Each number is 128 + 32 x the weight over its row's rms, rounded and kept within 0 to 255. Layers, rows and columns count from 0. Numbers have three digits each. The size before them is the row's rms in percent of the matrix's.

# layer 2 MLP up, 1344x512, rms 0.0658, rows 172-208, columns 128-255
107:111135120162142118134148107138152109136057105131100138128137101156092118123123143135096079190141193128116131128167104149139133132125130130073115075155163146111122134099068152138159148140061111138202173151168158125159141162176118116134143130156119103118144078124169101142141096164139121159096122148137141126042168157130175144107197166171196092119091193144127072124138128104127138117119
089:071143124201181071119042136102109140121126160122161159104083141137111144117113110141188147121094090110109138192166163062115102173093104192103133169167136134122127082152147073155134117112121149174116167075130060150085147173094111089126133155142107138128155154158096104165113121173101126129097153115165101138113115165126208114124107152093117095143115190156098104110140145057112162059149
092:115120117110200146129141109077150129165169131148153077121091106100092120161136139118160150179132130133083102198100110126124096124174175153087102130106173085098191087103171153111160084093171122171127136163161092130100105140152156129072159148141168142157040141108152118130134142103068148093117162191106087106169180127161125096140096127174135144107101130088122192120144128148159103111079
103:132113115116205123148113143167149102130136099099125162109153130155112113117164147162100127111136145149130159151140149099137137099106173092087129126155109143163120085083125120163112191152170118129122143134120126112149126192185170116124167080129135047192088167054109141101154168142158116140033146128130125123116121191127168129176152104179113165070129187150169112145145190098153104132133
099:153085162172095152148083147082180118075125147155093090173123159051105086110108114127204121120135105115154142159113113146152092208172108173082091127111172101144102050161102145117072167153153077083128102187126140093115078129083164091132172145148087129103106113164153123200155112078132110091165096123178120114168111132191113147073109115148106126092186189118113116109099123150112180176122
096:135135126128114146093140126099094157135140156100164116161158091122136125130067120118147093113128102122167099106200117118149129106127088181069113157128092117160153111108137065154167167110105100150121116071059125157159105111124088165069121145154153109130153134087086095147093124122138127100146150117138117099147121200127131096119132146092195132137105075096144118091193062110153134163102
107:166137146114196068131132172126133140136100094153053123141123133095102107101110142145075125138132158129125163184086138086136112120085132129174129135139137138172147145135101108114106146143137106129118135141135075121095084125147160145107053083145131166190063190098115119133154081159138169125061126131120074161126069111177126113153169138150186118131129101150133075117176145153076078104146
097:157101139138133035093147139056146085191117143151185124131137120149054130097149109092154131121179144106147150103104121156103141079140081105108151088128147076144119070114139123164188112161163158131162126150149086147172184126166142098172185091139135160108152134164149118084125163183100194128101132116059179147159147105092068140163126110087127120104090105120118119079084090172211141145138
093:099065182135137142092105109135052164130138150118110135173089110130105140164074057185177147057129175130104132146131094069156117085098150113121157144108134180173171145133169180144078082140084108114140093111069139117055133137113126119126178110093088063134151173138110086135131055159147152145173151112117109159140139156168129063120102110119127120140112129180058126115168193130090158152150
104:158097104112144100104159164108071134141136132143171100127211092187155162045084119127114134138126148121160118122109172127160189143123093162154147088133079159100084112137112150087083154192169102114140153137121105141112078139169098074142139177078117128159142131105116111146124119060127141174119104087133123099128117153130101101091035121155123155180168122170104149138142120147156129096149
095:180135135068170134084180167159125134134150094160193119116172113167134174152109144123148142145125222100131053133171107141108118120128156130135094203168155127112140166135172102175091140180141201217130133154140104105109164054130086137180079146165123128100150089085164141131154145104094156091132135114134168105160145127135198132127107135133142162139139154146156153079147211091159124156139
086:122126152148165109169149162124090075157126101111075112128132111134178139114208101104145151046154183119089118152079173091139120175146135151138166152133075134079159125147099192158173195086160079129137081077133198153171116166148106163128103150102116076117137123153116166102080132147107132119098088167090159117191108136155161147094073105142106165066135174137173130189131178077160181132128
109:114140110131080153132194142116135069141123161129087149127082081171117122111129113120114072091152151151152085127073123133093139125149137151114137118118091118122116138105107186115044143093121150123151091121127100126087125093128139181138140111135168124091088112137154156083136052094097170070102118146099157161123076126111146123155098112160160081129109171118174160112169190196130095204098
092:053150138134121141119093130097077094092097150170199110143141153155123141200115141109123072098088137100152114074137175156182166116103142147082147174128153148121092156117095140120115146119103152084115141146101166154129136131199135163177121113133102094123119124131091125104113187177171102176119119114151101182125080088108139138110097125085168105088181116166133136121139107112192152120067
094:090115136103135107154130118131127136122121112143158162151163096130110173117091131144122190108166045070145106134132174078159152168140034188196124079111095135096111096113135111110180110126157127097086150135137149079107141182133131115134158121145158126173167125128134114131139201174114137136138114162073104143178179126071169164189142147130122089134068117124107185132103183090114137145138
105:193160086133139066160176159111116164154128113134144060132120082238133076153117106149098127103133106155128182111102106081194171131143096112090135144153125114139157197122098089123095189089104094114117123206116170159158067144173131161155128051134158162117137114137092135126134132109142179088130102145109160070153134098102172084105145151122161143116142107111085192093091083123157133109155
092:101121162143122117055102089131135094142075119108111163128087137158109126066149144106075134136092098220109081198115135128153147123206157151092084095187077112107138167052116147150123070154171149079120124149115131095131145147183114120190137111084150165170134177177138124158100167161132124131133134165079135083116155113175146149149167205081179138157103131152121119145118089180115139171117
101:186142172106150118121099143153128150173134133133182140087105126138159162140102090185065119046150101133121080151121106086122093187136095146167153087126109117162171125133171084072141181126122127064071156159135165141133150151113134135159160185152086149154096113094166140154125075114132138132156074118120145119108090088135096092148127114145147103092152107101136124104114074091107121192132
096:129101100106134157083160110097098106169145076088116100142060147155125129139159103148130165100151111124125151134120095130127130131130069124093179141185165113137115131072126174104109111072104068130120131158158118132140077091116210108083148098146097164123109115141139156121112174085084122146153130138117106152054132150136119141118193150161111121143148157163118088161099125127158158116111
095:165098161146081154144089079045115120075143105122166132191077111150177123124121072131186106199107094090106168153146114110079117100126095134138107082145071106139124122111080144132094106159080146168122085111113102077085098162098117105103136122188121170157120147118072101105114097146104127095120085059102110144045073150144119129095099127083103150130079134122129112062089154095155108095159
094:129146145111074113138107134151181062161158163107155176123199133085111143101109082137132135164149101096145118175130141175184184067127123176117150149148143172131093074157100128191162167134063074130159174157130171097156121123114130120114134095126183107096092106136071099175137098169114123120128172154146118088155145117171093097155102159133210084142134053154080114140157149136157126157111
091:201128151090162160080070114141120154129117101099160143078174121159113152095134121139125096094092163161094155137073115151112101172160158137119057106164164209085159189094092120077151073103148122162067155134123123171097178157167061129145119114133194144088140145090161149142086109125105173109115091155193096119113156146174179110161149089110128156155094127110128113144113137106123136126154
101:128108182123126108142113092119152128105116141177139163150128150116095148097132113183093136129170138119149122081129100140157129180131110109164115149185126117140147126133161088208088135130133076072204143121194165163127168171103105080184147132142139075141126121157136112131125117119154094082233140170092165032100226146146114092142162093103143105088225155105179178136083126128192085159086
104:075067104116170097105130104134152110131085091087113108128162129178085151135090146137110207106165116174164142136143146088123107175153102157186146189116113123129136145124179084147084082133148109095129114094090104167107143135128174151089081119175174092109122078152146123177135151142120063129166162209112159127134135090075120175044111179167144140155183173103144118138149154120089213117113
105:139175217141089140161126101088096117067133110124135117116108131070116112157127143083125119124094181087107144071131105132104179176152095125100135157103169126158115152195154153166159138105111135122092088156137094157060130072129144145137140143132077130129115132051111118147053093140121137133168101091111135103108093116099124082095138148133169098123140146130156102135093075147127128108136
109:165184155111173101116121140121180114145123075145145108106075124117131125117124173135164127198140178096133119090115095126125148166141242129094187099129148048136119123140099107114120149136151177119136073132130109143176097090059063112100192177133135165137118152131082150096154121138101094127107147118088099119120108161119159143115081120114163135178076132130164125124106139143071138082156
095:191115130083149120088167101125073052191078111155164178144097107138147119132173201120175071140115122148182157157145167154159120112168113109091116080132093121145122149073129104081141081105124083154151164115111089129142171138125161135144149186070113099127142122110109065154153116100134133126154163077127161159175163112144096123134179147108177112168119142119084144156121097093169044123139
105:179084154130135109124074084130185126142107170166109073116079088073101166144126134136119131113174122109202137123178048118155180126150134131106091061120160116138110103181143097106161105099112128138152125116163172121103103112118138119164156084184134143113088209136118137160113162144152141120099188137138085120188133133087138168096066132126099155127178130122195158150119150111169171114131
097:133103183138048133117135125160146126129184107160158120086112186070080170093147091131217139133145176082091136147113120116164135146128174154099150094155149180100115126144078122191157072111149109107085104171179105101126112102091157128148178121088076061126148154074115143114159113154081149149117072104132087121154205056102069169102143126166073121138147139175123133069116118127090100174180
099:128144107115146168206200140111091124133134123139181114128150071146158100143105162069165142077136123113137121107089142172191144109102171150115164138136081085138158071164117150188142123063116096130152097094108173143121126110153123155073071167119080070143150108137139137138136092103112155180165162130111142140075096135158124181104072115132084088107175129130141150077137140145124124078096
096:046107123102144125192140138175145094084180140116159109142117098155154101122081120178140091139145174157119084118115121117119090087131168118126135138099120071141149110170092166155130169129102148095121164089105131096123109174153138121159120119108138101088109111141160167149149143103120135157142104088080121200085134154122129126130185085076145082131194108159132087146146159182079171113102
103:144186099149115108101119074094107107087113186055167071122110103191084143124135173080188082139121093094132112171177070148128106145185159119108120133204132133085100118148079152155147104151089107128105100144100146135143129158144159159087132166146094113151121107104086104140087073115176093125084088125114107135160093153171119166140112121119097123145126159135105107128104188149122132095172
117:133163105165155078058139129084173077112125105100130174131140139172154164108179076112115072143094112109124100157162094133084118149141109102148189167110124123120097153114119144106098115144160152178095183129172138161111081126089104096129129154138163155117149138081115086208166234167159152117118132211113139161136176154086113109172147143129133162131124132166146142137167069120195131116147
096:114113139108160140151126182147144135101081125086081131149139139138118118149138130140128095121166088113123141132159141064161140127137144125120100147158165130147089169126100177164132102161113105162094126092111093099093081129091194143128186094117091111123085097092193169085137160067170092076153133176141191086157148122134140086175166118134128109143044088146136124150156154123134068160091
104:089108171146052109126105173122113146106163146104188140075145089147188163082122144146147130111125163132168137142144161125132164184154147108092135140154162137133115110142133140130131161057174020081122124172170158090097110131163150117144092156150111145145109110096132115121125121114076128145111135076208105192163125029133054118146182080148130138132150128145101119101154110121104091135088
095:131180175200167093118145107173166118108123122095181138146138127099106095130094135173113134075078132112164171098078146113063149144168126098140134167111085136184142156161095148107180098137141159136103077111130130078140139057156143100128084098123124105198174168123087150118155173099135144133114182081036031087145107093104105103108093143139095099092102141062112143135126140176112155094131
092:192090120112119173135139100149073137090126103153144091124103181129078090151098140128139058119165123175096130136141095112136062114119149163145161117152126167182134139047121079084050084147188159160132136183160145173149098127149107102113119095110123106105102142085144112134129143108139123122175131160105148132120087097172110128128125075128178204136180107119158101120126168129124105150079
# layer 2 MLP down (transposed), 1344x512, rms 0.0226, rows 172-207, columns 128-255
114:119149135075112069160171150108094119098109137136064117117092134167077137143123093134135088145155053101118072129146140164186112066094136133107147056145141166108095091110145129136123085163076106112122135124088109162011201150140119185153127126122061098099114080127131183087106116118125124161133113106134105145162111199133102135107094161127171163064075093077142136093131127188150057091152
092:108092099124140166123103093160084157147119105194164182115082158107134141172096082091108163177139086161135071103154107121117222129152216109162115098125132125140073119162104086161141093110144125101143199128107153174115137127140146145165158093150063109115159082158103074153122198179127093173109122129113107075127093164129159185125089138109107076137115159195148086094130174158122124123121
097:076120104103182107104156096152175149224079130135093101163164147133143123119125151173162138160141158089133158175095154101097105132083163152115148096139160154092146166158183106174120099111126123171092141117199129122079138118126118207109126099114063131133081178104102103129055152121073109156125082129102101128127085163121187135139158137122167093142108146105100165147152126137087088145162
102:104155094122128101105131185133107142105094161031125105157153169113114099138167112082128142151126081147122151067121085105173052132189096092089104098128110154096143138083126121127177141117135137127149150146113090166101159166138173072099168079138111127205167107136162150173105150127123153141074075093132125150135050123087156152118126078174140112082201071135133132214186058148097112134122
094:166084115080114143133093094177121090117068091197107084117131125135207143122114129104148166059094158153146102158143073097123117137087132084147163126131159127055088099114139114174096096067093150094110092135156150171083120076176096209107166168111154112153116125123157163106072108197153052090146126154058053121123087143144133124151119152072167180118135137187163133139176102095112139164158
104:162173109155134174144162122173050084162067100127076071165142053142095165112167116122182134178161123100192095078208096138174122147158151121171172139110159143152140149130133112107142151108134129152094138078104170145142115096191153131128131142048136149153100167078054097155125165158124120141175127206070096095119121128147130145146132123151106121137125108097129116128030147121097097143131
108:129174101099141125174134157114098175137166101219185122125169118183132109068098110120085172196148101146079059096158120138139175207102146110093121095102130119229126099128126117164134101134129168118111143136132222114158102124217130095109170098174121135151160166136133099143144128139092140167148138124093103087098124079117086185141117119088089083116125140124086160112138140113123147106061
102:164173102125140067122135118046080131148095084083164129176127130113139166146153080136111123094180151105159175106157105158082156126132091153129171128130123079109149106191157124105154138120120139048148158134150081158163156115109087115183166194062143141158064116094155074129099098138164183096119163112157117087111118080137137083170134089176105105139138108120135136148114103127119131116103
098:148099157161171082110121135128151124084106121117255114149094101081137097139204169115093162115082179124133142155141131119188057138136132134165188118089137167165089151131129070105110087108103137136058087075160118217092136133147135100111143085115153149175110167139146105083137174119153160155064104082134085145111138099155120069099086176046076096086155151180151143127135135124198095090171
099:179066150177136147137097105104135105172110109086102177121054107117147126159110129109129142112059119168137140138169093088165172084128135095140136137149157169151141120144116134105133074086125103092119110140138129133104154145091133140108132141169131176126111117114140139126130108172077139127076138153083156158180110151103135106087137107102194124173113154118109116159143157187046127114100
097:099087097132150158158163092154157115174113158095169092111121176148113155099160098087155152149143141156077043117113148112159118137110155191129115196090101149151085135081175135127145109133140144106101141110132126161106139115130110123085157191099127100089063148102160119164089128152127140076144104069147094101144125086067147151139141084092147107087106117151151100148134113099175118183114
098:146147128169117065149131143126131121108103094105132076139116083141154114103104110154173172081118086093106105020116127088081132132213099189101173111090111155156188165094112087092088134127131138165154165091138159144141115149118081189120089160124153163171095141161145134106131158125117139131177108122137175198160088128130084151118141114142134095119110155087123181129118130133176135168182
100:082138090173095095152172062116112116144155120130191153167099117154130101100109206097151131171112155199138119124149172169108186131140131064172103113098138098159123132226109161158117095103175076117126127170113202119153120142161147111090153153110125153113097173082079111135124100082172144077124110159108091145107080123176101073106143155146137165123110146111093093145132150160110078115138
101:132103143113176127078125092114119187089092163114098106116087175144149230134149145128135146155165162126188130135131104145110164142154128141095126087092141132136110118127116127128129123104123170088157139197175154127181144096148106143168133096086160087127089164109122158108137158116182126094099175172122107137143127114143189154108130124075137115164120126161133106171163156090168154095065
093:104102091158148147172089083102079137157105124097134118110130124140156147160134116098084124118120145084164079116179122112113149108169096125143076124091135133092158175113077167090067129169121132123174184128117154146144070075173077163072142112114152147115061125151120137133095140116118143139139078088108144167162141134035068104134086160161116131202104130113098095135128108126161134101109
101:155093128162157084070133191107105208118117115188194141134149162106102151168171110091117140110160132161139124143130062155136117092116074112111076150115134157143090145121102122094139147188170101149114147121149099080125155103086132142165140118144126084155115113054143113126156095155107093075097126132100140079099091179131101118112137124120156096079111151057139128113103113128132141136230
096:165149111073186150106182105138147119116182175157108149113174129115101151079094124085157106103082160091087114110113137146125133121101165154133121149117130150102135127103181132153106150098150139136068101139121129110096105097111115072117127159147112086164078138158103116087134085167087112121146109153138124069198096109178131127151100101129118116111086133136170175159092119174107161178112
097:124134136139127097121128121091051137134053161117113079091210102143069084132116167110127100159132133136114191122126125156089143138167149184119169169136075095156102187187168080109140171096134133141191137120200133165142162067119100148117113141111154102156182122120126125161152120110151107078179098070152110096141142146062108135050174172129142097141109166107147119086060173170110153157130
095:137191167152150148147147160140185141179149166156150137130182131091046108118065129085140109112128088104139163111121195105115137140107152151065071172123131117136154108163114100119157183147133160130157096160065126098125116123129140169151137120122157117113131131103188168161133114130172122065037158097091167110219099111131175115092124152135177057193141069135128134136155162068108107216131
094:164155142088163058149127128188152150133144148161129168171133153171194218075074130077100112085151137173109172138084148154100112110166096191085127110144129092103104109136061178147178188120149121126142069111135102163155134082107107145119077137096057100151179167178111072153128138159169149115143127141118151147121156117110129163148152107163117164090159120190139095137135116102111086185105
101:118199148160187109150062110127088140149145118145095157134127191114140174115107123163111150067115162051144086210151142085155156193087168092157130172123160095131140110109110125092181181138114138162136111166135115132103095120157150139153144107121162103154100121090130105130063202199092098157132095175071093127113174174153055118168113140123104122107084101121101174089127117165144146101125
098:072129133152118133150114179096163153114144085139101111112123174106066112151047193155108094118096174118110110112081077138078133074115135121170076104119137170119119170106121176147089151146092112121169114122141158150058158080125147148117106116187109097030079146138172108143134096202135127140172131098115177086102124082177090153140147084159138175137134097113147124099130151121152106204145
098:170184164083183164084133163141124089123145137172117083161144116150148118089153164151115110145127122137135106183130109114104124100076138087133197118139117116091142096107160124086102097080165151118036145148097098115139132113102125116098114175155108145127118158092128123106214109135187168130096147117109171125143098088160124126113172167112058133089121141096137077085134125090146116085112
100:100134156126072163116113106175123084097130091116145151093140032150117088136131115167154131122116137104126113174137153130159148117136154113100087119104098161166115154163101097097145151151174126085157192125195080118132084134162078171112102102125086155080162120149133085113164150156071038134082161115100113180135153061128160128156140195189159154147140128153109120120139076156166110040115
104:128179087170109093143086188083138091102166114060120109140179137141137135137142127143085087148126126100137088142119104079081103126113108119133103130192195142152124087130103125152148097128116107180129104172138157162146145109114128112104155146157126111064161174076152110158113180081162075135123112085133104123072084138151140135129110170138124114141135129113082145116099119160134131156140
110:077150079140138161099125077099119104182112171111139162140149160136135182153101110154114124086148133104130150060108107146164142154174182077131150032089137140110181155173126154145132113127097136158099157145137144057139176123158104138142093139127072113182153116191163133165108171085082111142101146193183112131107176095156144104158164092103113089119103117147151128133140126137128133125133
097:089159050133100122154156120140172117093112065172081138232119109184115101137177174092171139126113147155133131122069159170121064159138134153166132063111125133122124095115128137154171156158091173153163173114129123025115079123085141128142128160123086083127070161112132181175160161142190160072142142114112127148181179114147089204180110158124077146146090156097137088139139105099129139138157
108:076086093137112193070198109096150106074086116112087108104122100129137052115107135172161151164157112122172153135146131101122144121129137143109092141097137125172078159150147112115131135122173071097084188100119112099078139066133121119047184078157079139098141152178120120083066069079120122084160152125131140127136114168132070051138180113113120108147137165145092171155135138148093120151113
101:139148132148151143149124056169129155132116192149136117105166063160159063112148121070109099114080169100098074187048111114203133089160139105195118127200150174092131106127145142117138143143171137078153107137134088135100099126076149129165125118152112152135142108155197155137132112122140148144151108109117106117160127142123165151131112123104132162094068153114087105156155110203102074144109
096:160143128131159099144102103158144119121170123163084116182122140138112124134132155167124122139124092161101112145179138064112124093134128118186158137167176131125138123133102087116159100158145180124176144144167072179120122117129190202194149123127172116085119099160105108108102091156142106096090143149069092116143141180114127158161127124086127151142158159108135072080164097152116170192143
096:137106128105125099093160162107085109152045173064165104163080094153109118132166098123085133076158122152120193103151115143198140163112101149100157176149159139136158104161127159143147152143130107092142122199113165122115137079134043118175120133142144137117143124058179092140066128139126145067102052068047125129124118133142147103151205127134163066140134164098074148118167154103104085064122
108:136151101191082238057140098091145101116161156123118134112159136114138048122170118157194141118155152087174108123161067197111138101076154145118123166143122128099155138125119104161112178091076106074122158148101102137108156118153130142121058071159125173171213137130110087107134067068139151125158085177109148169161099067173081085149146131090209143134115131123101131107101134101113093102126
128:144213175137110126122109197156119068141091087183121135159124127144179103126126126082065143158173154087131137113158129176092149117200117132111098191153173062150110116104091140133154129127183130121154149128104100142176106176153099104096106161155121102154136113125165079149102146174101154105139158127129089150164134114127121126102103073145131142146123133163106162074128119163136089125152
096:116214133089147136071117076134201164147127119190100113128119108133100093146131094112153106221131109126112098120094059113128086140148181146107150151118048124103112126112111117120132146127160223082164166136137068133075140115094103176147103115118115182131140086172106113182115112125109122145080096131158110115162093146078180095086137140144120129110107157147177164084104030156162117065123
103:112089057057178176129126045175147094138094131096059144200137081113097092102191089140174142118158120133134133107094150150141093119105117164160137110103146163161077150154122134100131129132135136156106168133130170158183113120117108116134143076057161099073151174144146144100164107147137156093135125132092136099163137095120111096120152148108143091151077086126170169162180118161116135153129
099:135121067094144033105176108111174147147168104148150140129083137051091156129076143157111125156179106132094146156140105166137165172171105146123177152132173090106164099066161152121148166117110218125111129122152117111174081155102123117108134113083093145107144106186117151163104203139115083098177123175098132095135143125131109104119099148156085127099188140137080148095121121139081113049058
# layer 2 MLP gate, 1344x512, rms 0.0638, rows 173-208, columns 128-255
091:152097100093129167099185117116086100159071191166167076128101164134136185139091090125154105141147163156162189153162089159096152167082090145140194142106109111117123118149159130107171186157158093112115074146116121128091184140141163118152181102131097135155117113142081141091135101100133109141196081160137083131088106107108064120140144090095159186158058107139092130194132092117155168122110
098:071135132171101038115134119143103113182125143096109162137106129168096159107104158116137137064146117106122137128159123120099172129114120114168137153170079109104101189130082135083128119190100160125117131071124091121140105190114074117156113071070115109099160134164099118133076045103088082140077113101143141079131102177086117166172168138120168131059149175124152119130116186151125139119126
103:138179138146138101118105143123140169140122098098147100115127175155131141137120117145135112098153109098110153118160101134156122119180155117136155101177124136125150128115146104166104097112084155156138179105147130138089181134087133147164100156109142092178134178128205112120222177084181090151105079103119148174155068080142127139135140057151119076152117095099147129106090072153124110161071
096:144092123110153105126094114136174123085128149136164115149097100172191096174111134132116095129112132146184130165167136153094201154160132109135075114155124086102170160156183079128116146143158188058118087083121100117120123129173113102154149106180141150157096134127092172138142210123115159131075077154130149116079125087117105140138160154118159113110120195132149099147109057136138149129170
100:168104143169117174157146116105113159104132127127108194118143069130138142088050119123134121140102138143214101098111074131123141136111128143137084168187104146081178163123163118125098166090159177159131114114093122182144146093152166133082131137110123154133129119101076144134151145150132114072094096103139183097111152145189072125146101092097148105134144111070088136090145163134085136145148
111:159178171132097125148140120141114126083090135138082094150160147093112123108143112167149144070162098123069161155131183112107143115080132167169119116123201210118076161146098119149126139178127137133101142102115110149088166105172154144114145129144165189220152131095078047115124106094103131118044114166130100104105128099096109087179184132145163135107115066119174095138104106122118102120166
105:092164134070159141109124128170133140099100117126121111140137108144139145154117172128091149163135145059118152123116111120098114136147083145111126158167156169095149097071151115141123115069107188154089165109121129155113128126098089126124102124138158145117082137081145168101101142170134103134050140143157152147122161181071082143125192068133116156112070149143157118116109173111067125109148
097:136110126116046120087145129092051117101154132086118184118170141074094119150126068144135176126153089120143096096119115084066157118115125144128114171100159162109136087139162171145078084149028074122136132148172128153119107198153142125154080139076121108105104119067126137190143150136118109137145158126104148124141180146086084148089147131136153130136136146118081124099145126137091158171135
098:114084177143129182059165192086071123136145103149141117113133156119148121140120156157150174141164205118128155194086157159134086090113077161129117089154142117186067093170083096097152098127115090106175204125165101130139152127130151170121141140130068155113126112127151117159121193112180111149131152138181109149075106172197115071145068087147086128103135139111091145157080124140133135111182
093:159124087101105129153213118145090156116104088097116149107130086128163101096149123132084092105178110096110195154095136119119101149161134117134181192153143171134128122112060076184129090154123095100156180171107124154154100035124157077118062098087162145125178138143129109121103070153173135156117082126113042164108094134154119148167080173178027191092183137143148155114118138117136183143096
099:074083131132168165138142130063110138159153129125087154115147130108143135145217121123147133114128155093121127197152133136130110176075137126077111169162116118088093068108138172203189141090111073094173097124087165140136132143120165223120111133141067097129155117130169191092094110116162174094078066125120150108140147131140185139096086130078133135106174125136104104156141153101170143144157
108:098096132123155107140098140208110168069111094145124134130096138124094035111166144176001151210097173130091107127160107117109170109143159091134102137146100146077085154163046140112102148177093131088128183172129108166146106153127124119160140083123093152116126100188105177112116101104116130096106095135064143112101108114117123172136120138140117157110158222184071162162159088177101133125134
097:136171095105076147088134166074091141115045064107092102210127136148171096113095092142185097125140162165092119167125109091151136128129111178147090183178120043130122150083123141142145117124109107144180133124082135137123049160139141124118122087122092070154144194105109108122165166135088111161087134156138141122086172078134109129134188133142143128118093185040125064125117137143079121101138
093:182098138073194118159125129138110158165149189135185141107142153068128182121122166116089163149201101156149066133091110120167147098099175145180125145130158118154106139129091086131171157109119102186070145093176159159100111141111168173189150107123124104068183126108138156181090049158159116132158120115120139175150123144157187146079150085070099119058128126140119171152100147132096157165081
102:155163162097126130162154054175135182140137114153116151160138142124139126137154148210190170130097098189096090139113148125096176139108136109151130099119123100148137103109136121164079127157109118139139115186133129104103131129117105140179145080136112136159117184078116080142155139121146072147168142226074098201166074093143165150095110144099136169179113094133086148148125139171076109144143
093:098137127137145068166098139162091164083136091126200138107159148114093159138068132116116115087170096171109194134132124127186086072140135047158073090138177175104100135104112118092155128136157181097188110140155138142148145131213139176085108104093157147109161150107143143173163099164134097119094144131153091105147125161197148130135161150105107174142160101121092117115129092114128136073093
097:128095137112094186115134068125185173102137099133105182201154148146129086121144110152123180052171078099131091143076094178199099105158126176141103126096154137076151145115110159162103120198167078127138082068169123127122101134167129118105160079124119133111138144153156140092043156140148098116111162135095086130133170115094071128127143074137133097150087128167083101107189182170108190112193
095:108133100121100122192156155150107113137140156103145155109149103158158136116125170149137097099123135088109083159106142134134055151117151122171141081141095079112226183123147154124154088117170174139137108089123117104127161117112128062180053115101146122095144119192060096165131156111101122156118174131104147102156178095164123100141185084118199231117146128107133122114118162161083125142167
093:131151105137166073102125184161134087154137089104106187163137130127122163155146144191115160137093144078120122161102197124128128107133105135167162054110129150094090071108146165107071138150071098119085137120118118135109079186106123158161118174129121125175124127062153111097057108127159105124127059066142159176142124129108084095124113113080116112092130103174093102117105117133150087097104
100:099052114123170123124104144124123070122103027144114095119142124107086125065154106121146138071112108182123123064109123040139087170122136142089163095113080148108145152123115114118128121111103148143148082127141140096151163192152089088137138127091084130164108068125146163143142091107159169199118107128129136147149127095170109140125152123112125083139098216109182124138075122144133103103132
099:183096112102117135148133096130089134134084093164174131101159112129063124050065110121118138061139127162063128143128130154159082141120161121197144134139151120097105186042094118052113125080121143177114126188176085116092149115159117185174113173135152130091161101134107100126096059137077056092134160157116115091177160091187145076154154107162127141134132140039140151136176127130140088119135
101:089132139097143103117127165181157103040122082152199153097129138104173141118112092132141152076146132107126145111120140104179132103132090116148092147133166128174161150150107109157107136086144085046119054079085152126109148148037141141105106109108197172156114113125101100211142128101109111108135127087155108082121102158131123130136123124071130150139101180063121125140135110141105101088125
111:122109117149058088177132167174187070126142133143142125119122082067105129132133112094123020098127126172161126126174117124189146111119058119130103113120107155135138110122165126091121117193120115097136129153125140135145090149111094134075119161112127185094063122190160154099155093126152140109163100122135108130128124230121098092128181137084171124150098115110129154115101121052101106115170
100:120157119138109123096179150103123104150088189107150140138115168122087067095102112068085143080154155176163158168117133145081183087071122117149204081151130140087117117135161122070154118119146135122113106148123135111184165163144157139125166129071151104116144151113089138160152141096135152080100151130098132100201111125084101082124111121138114107120110099128135160171054117186112132138194
104:106118105149177078150166133138145119114074150103069121116117137120109109145100117108134101140087156107133142118168056111135172079098154081124138093107087100123125185137143173204163096096164168074130159169111133104146131107128092095169155115139093114161095124104124138135103133120130125139175109144133089088062128081125168188139072082139094089105172099070096153058098163146087105142140
097:173137154112088084103184147066139106154091156134116138074167109091148109171189149114110116109136137192163112126130121132144084137124194116143119141113084116139132158168152100161200104085085100167196090080109117152060157123167197143113111099093106040136157142119148107136134209138091149146102128084115107138135104108082120050115135175126151141131102091123070121156149149033109158163104
109:138155142111134138091061103107140133112110172145122093140136124133108166180122093180106140118115104192169152131130165096095170109172108112166098130118176158147141139145157148137076135085160171169106137139164098116131132064123193093071126059120162113135119071055084180102162108174113132134142136126124164088066132148101147097115086208153139151116090197084151124108091129115164093137159
100:139086136104046078116108177182191110103131114133107151102170053151143182135096094084133091123101135152161100136115135135162067161088156134167141115107114120183144140087156145149122096095138116132171107138166168104151101123076184128051111094130168120087144134109104101158107145071163074159135163143138132094125110159123155096093109188172131136095113125132135087104165120117165078178102
094:108136121086144135089163172153107093084122059136150139138088114132057127146047161149122111135131146126161062114180117121135184150132149129183086124111161054115085162128129093115095088078178089108134132158155114158154088113144109093092112086105164104151173116083133137066137133101136110139109149132092163152131115187127096100140099134191159134107145130164085129128117116203137080143153
100:124191150131132144117145124110097155149099151166116105132106095182191106098047186191108102097162132115123148115182098122113146184071138102132129114094173098127122101053138156184081160171136123149105127115149153117116124103110106135073107146115150168077112059086108142159092077109101173141144140163136162126158146076153183129169095122161186137126116081110096049150115095114108096172126
109:153160153107082137165122157151164115077170108136100136158093145178143119126155062181152176135153187161096119170157153081176149110058121118161163178136103201220126136110127200096087186070097143114134116191127121155178171079127158110160079062156140112158129168116156106181154171109138162182190171105092089185145135102097122156117105107103122141110078133112153119105091187093108159096154
120:101115129112091097104110141081131123110140168107101157097184118115139166180109101117101085136114121107159089169111122122124098129097179125150181141112093083181134136153084127123109101135102154168141123136163111151140100106138155070143125099132147100057125154121136107189137120188154131103000111197075065131102095144141098137124116152083158171146160157117084191141180082127155140105199
098:158197130134137166114138202123139113120084109110087114189087160129083129114114143171080123097116119092107146125114103061159146131092110142159101060149108114121079099079123101113146108183122093117124131110148101147090103149122190163115174110104081150138120140118073169128145103138183124086106123123167152082129102136074122123142176113165092084082101076169101199131144172112161109173136
092:151050070098151163105131128138179064151109133126117207118130093143178204142107120124138150109163129156141112143122195150158115160095134129132136096161143086133120100150105115113093111114173166152111152188073109163146137127111139101103104138103133090125132111115127104117102111148136167129160118127076142137188159050160052117129165158137162092132099136140153170173163106198129120105115
095:115184105205096080126119139153149100104084083087112121134078180129154122075107070097127105176105067078136144183112112077113118115199150108123128166138148130168156174118065176125207141113155182132136109154127063119166106074147147090121125106135100125149093112160107139100174141081120087097129136088044057119142093065122098080063148145137143119096111169098129128146124078118095125121121
092:185117060128177041105124168186143098137048141165116178088172091109098184102169107143163118124092156095191163091078137148133150179120117114138118103108101110116117140152160177138116188160102136147101154115115195083119067119176125108085118118154115142125135047185149176171115139124079142094108132132118157148106164078098096058136110168119146108141142148177088080076113064137084128090144